From a checkpoint of a small transformer trained on Wikipedia: norms scaled by depth, capped logits.
Each number is 128 + 24 x the weight over its row's rms, rounded and kept within 0 to 255. Layers, rows and columns count from 0. Numbers have three digits each. The size before them is the row's rms in percent of the matrix's.

# layer 7 MLP down (transposed), 256x96, rms 0.106, rows 237-251, columns 0-95
097:134098140108109108116161113110105115118131119074135078151118114185150137129081092130145079122175149127148115141141139113181147105111103120124122115104147127117127113113125138119104157128094108094151150086068129165138130161145132119088137120111102160107123143129148137124127134145071100158
099:106160144101108077172119119113135136141135129125140112109141115159094099159133092157107121128097132159136155143115171127147151151151061122086124130128126123147125135148120147116102121131104132151129095136134109120148136064119130148120105156147095094117108160102152135170076091103153174113
102:123140144116123122170153118157152123137170085104136134112151136109147151114115128159116140160128128080160132064150108163141148075107181138133132145124157146092138143087084155178135144097172158121126126127155123113125100130128109135141120113111128134138108110074144132152129133138086165109
095:132098145175108095124149129117099131142137131151103109142155151107132136156131154115185168116120134137136131125098098173107159132077150103167135108126113175151126115069055118125123105103144119177139122118140129165129146152151123116142172147113103118117151161112133125112100150107127104129
100:175131093152140102173103159162129116150116158181147128089139128156103137094183123116128145102130154123162134091091142143168131075133095130118079100151131110115146152126151121110126155108116143127174176145145101134131155166124117140123130136123129129149134138141135130114142166134072128130
098:111098130128168090159156139161114096105103171181110090155112118146146129145141137107117110138113152109116122089110109123140117115108119135106102149152116128125136102101142141125154138119176110192110138107134141180157125157148144162100160129136160113140183152153114112170092124138120123164
128:111131160141149099142120120146193119145131173144112163141134110104157135114131112121149138166151143144143141090092181102142128137122094128131117124127111136106135156123118122064126137133124138135113119168145151093090142129157162100146149121129078146108164129123087136121154143046112133117
098:125121141106127146107127113163108166110133094143142130108128092159134102140122155129130113172132109111134143171107166101118167111132108155087129107171141102108112168092153122135151151091101146126116150075104116144134130147145173173115118133148172121126109127107093144148132174106110130068
106:141125154135132176131136109168102088085108157104144123173116109135131138125135094118102116111061143083127140158090110141094172166147144136102172123128138138079086137144128140101110150112142099190111137130164138119104140134138134127152149138127120111139170151136147119097139129095134118120
102:122126162141123128096128141120144097117127109143125105102123165162091109099148135145129133072079100172104105100148111120089137140119145139155096139116069135117084112114088155100140087112129138127142165171181143121130110135134117122146142106185146131088127124154132147140089128128137152108
092:124149105129154114151112144147089131085151099126168127130099120212098158145153147150148122122139125152160117127105149145100124120126109159175155111086132134139125129129126099155123113100097128120156104122103119106118136150147171122128174117122159176094110134094089125116177117154112100135
101:156088120117114124105148137130145079110153123141070083106119146133164137143093128107163125110166133137168133157137142107106065129160156132129114138112113142132097168159149124136146121136139115159114186130157144149098161086135154091130153111119116165099102159144160114146117143132113102127
120:151153174130123193120136122108151160133132153141165119105110138129131159069167112116098161102107091143160155092123164132150168141134145162143144117139102113150137106157137150110129154144108174109102114113107160091121160143145102133145159146147077131106120153120097132126099142129144141153
100:121134121158098155160135123152136164131114124143124170156110110092140202144139110093131129169145130138090159104101107172130088156112132181113139111099118142124115120134118174155139100119135123156148151149129120138153133145115133077138167156151172110119169143125128125153122163138095109158
101:106162155112127172107097160109157157108126122112144127120142126114115199144086119126120135160130165125154057154113149136141122141134133127089145130089134170101123109111143109147152074124084139120131168157136148120130125138167139105136096155148115142112145118135128160104094144156163107110
# layer 7 MLP up, 256x96, rms 0.14, rows 238-251, columns 0-95
093:107131120094091148125089104134161082138142127125121151135136114079126158131165081128145175094115113158158114119131174146088110128126146128118164104128157135169121155163114144155106147091124148154142101142112115109097146124103121142112093162086115162157134131123131137143074164141142145102
099:127142088103124150131094111099169114138125141151160123165096111164125142120104143097117124149114148136150121177125140113117128109096164151184116152118182093089109098114137126149159130141131127150136134099107113129161163176137107122137155158124131083125141111119129148110096171105149096178
096:114153130081140153137128126168158095126126140103125136117092094151106146131121126081099133174116134142101130150169132109124129151190148175128117099160133104108131123181081152146132135160154112120149129101099129118144133100134140109110107169090131185118121113110110143128148151138140120181
102:137098115113149163143166110099127164137136141099107191137143146109132134154104107126109154137129166153132085090158127125118094134101158094085170119122158164141136091078147096105129140119141103151081140063128114091148131096138116129151142130117128136153097110115119118124114095123141122114
098:157099124110137125115099111129139117106135110141160105137128144131144128102091110120117097143157109133106185129139159139125194136166117101139134161124129155092141114162190101131085136139145124129119119154146121154131130098140182108081092159098087123108179133141148174139144125129122147148
126:126110158100111112146116119121169156154135151138104182134110164130131131118163130135141121132142145146099122084150139093189098127145105122086101082114073132140122173112125147072110117123113166141113147163120134130100143127165140134127151131094107162135133123140107118138153128110068157109
101:105110121120149131117124156182130157120136154134116115171154145067112110138095162074150133114117144115146101123116109160123131148122132135134166119112168125169119132129142133081107129116130150133093125096102131121166120057093133190131124131130170153125147122114115107161104123084135124106
102:124117150125134157133087109133115110103109147158120117163128140128125082166159113061138140167164125141137113133078114119108118112143102160128103109130135145114119166145128116125136072101171090108117088121117129123109138141101108109119118117103087144156150130078082157144139110096152112171
108:150178100112137140138068112139112133141125138112179153117125081112135099126092162139115107087143130142161133140112131177174082131157160103124161159149145151100156147147152150108153121157132133140141139127116121154133161108141120110151130138081116117113126126070110120090144110133140081134
093:134133158140116149127144122089154120177134111156069153147143184072165128129105045133120111131088116141133115111169105147126141136118116111065122120128131114108128164128128084129135134145128148137116125128143142148129145110106080107155118127101102110137099145148158113177126126112141125129
098:117162097116110088171125124122122141164098150114183140130142152149086101134164135112128127131110107131097109095110106172143146163085124153110155129138113109143142072110102131138157128136134087118146087137126149119146100178112077121114144125129175113142164133103149143124128147157148168136
118:133095149118122110132125120179114157103112147152092113148127140142129157110109139143085160127098114166166119093171124117144165138133147128125110135187123086150161155157097157112117171165108144097137104136098122106139124158150134132125160125163086157127148129111121141119115110166099173161
092:125161104151160137107141099098096122117118125109105175129141116119140120146121138178168113155145156115162150096093155123086109130124146157146105180141166132142158126086148113160130124119146180100112184123106099138157087088134144123107099104134114103128126144102078141127122131131130149138
094:076119112094141106102131128115107120106095173156131144101151108147094089078198097101156144108129116159105113147138125153095142134130118125090093150133126121163103124115103144157138157156140123152131131149153111151150076116128150141086143119107150145155126134125106073119099143119143103127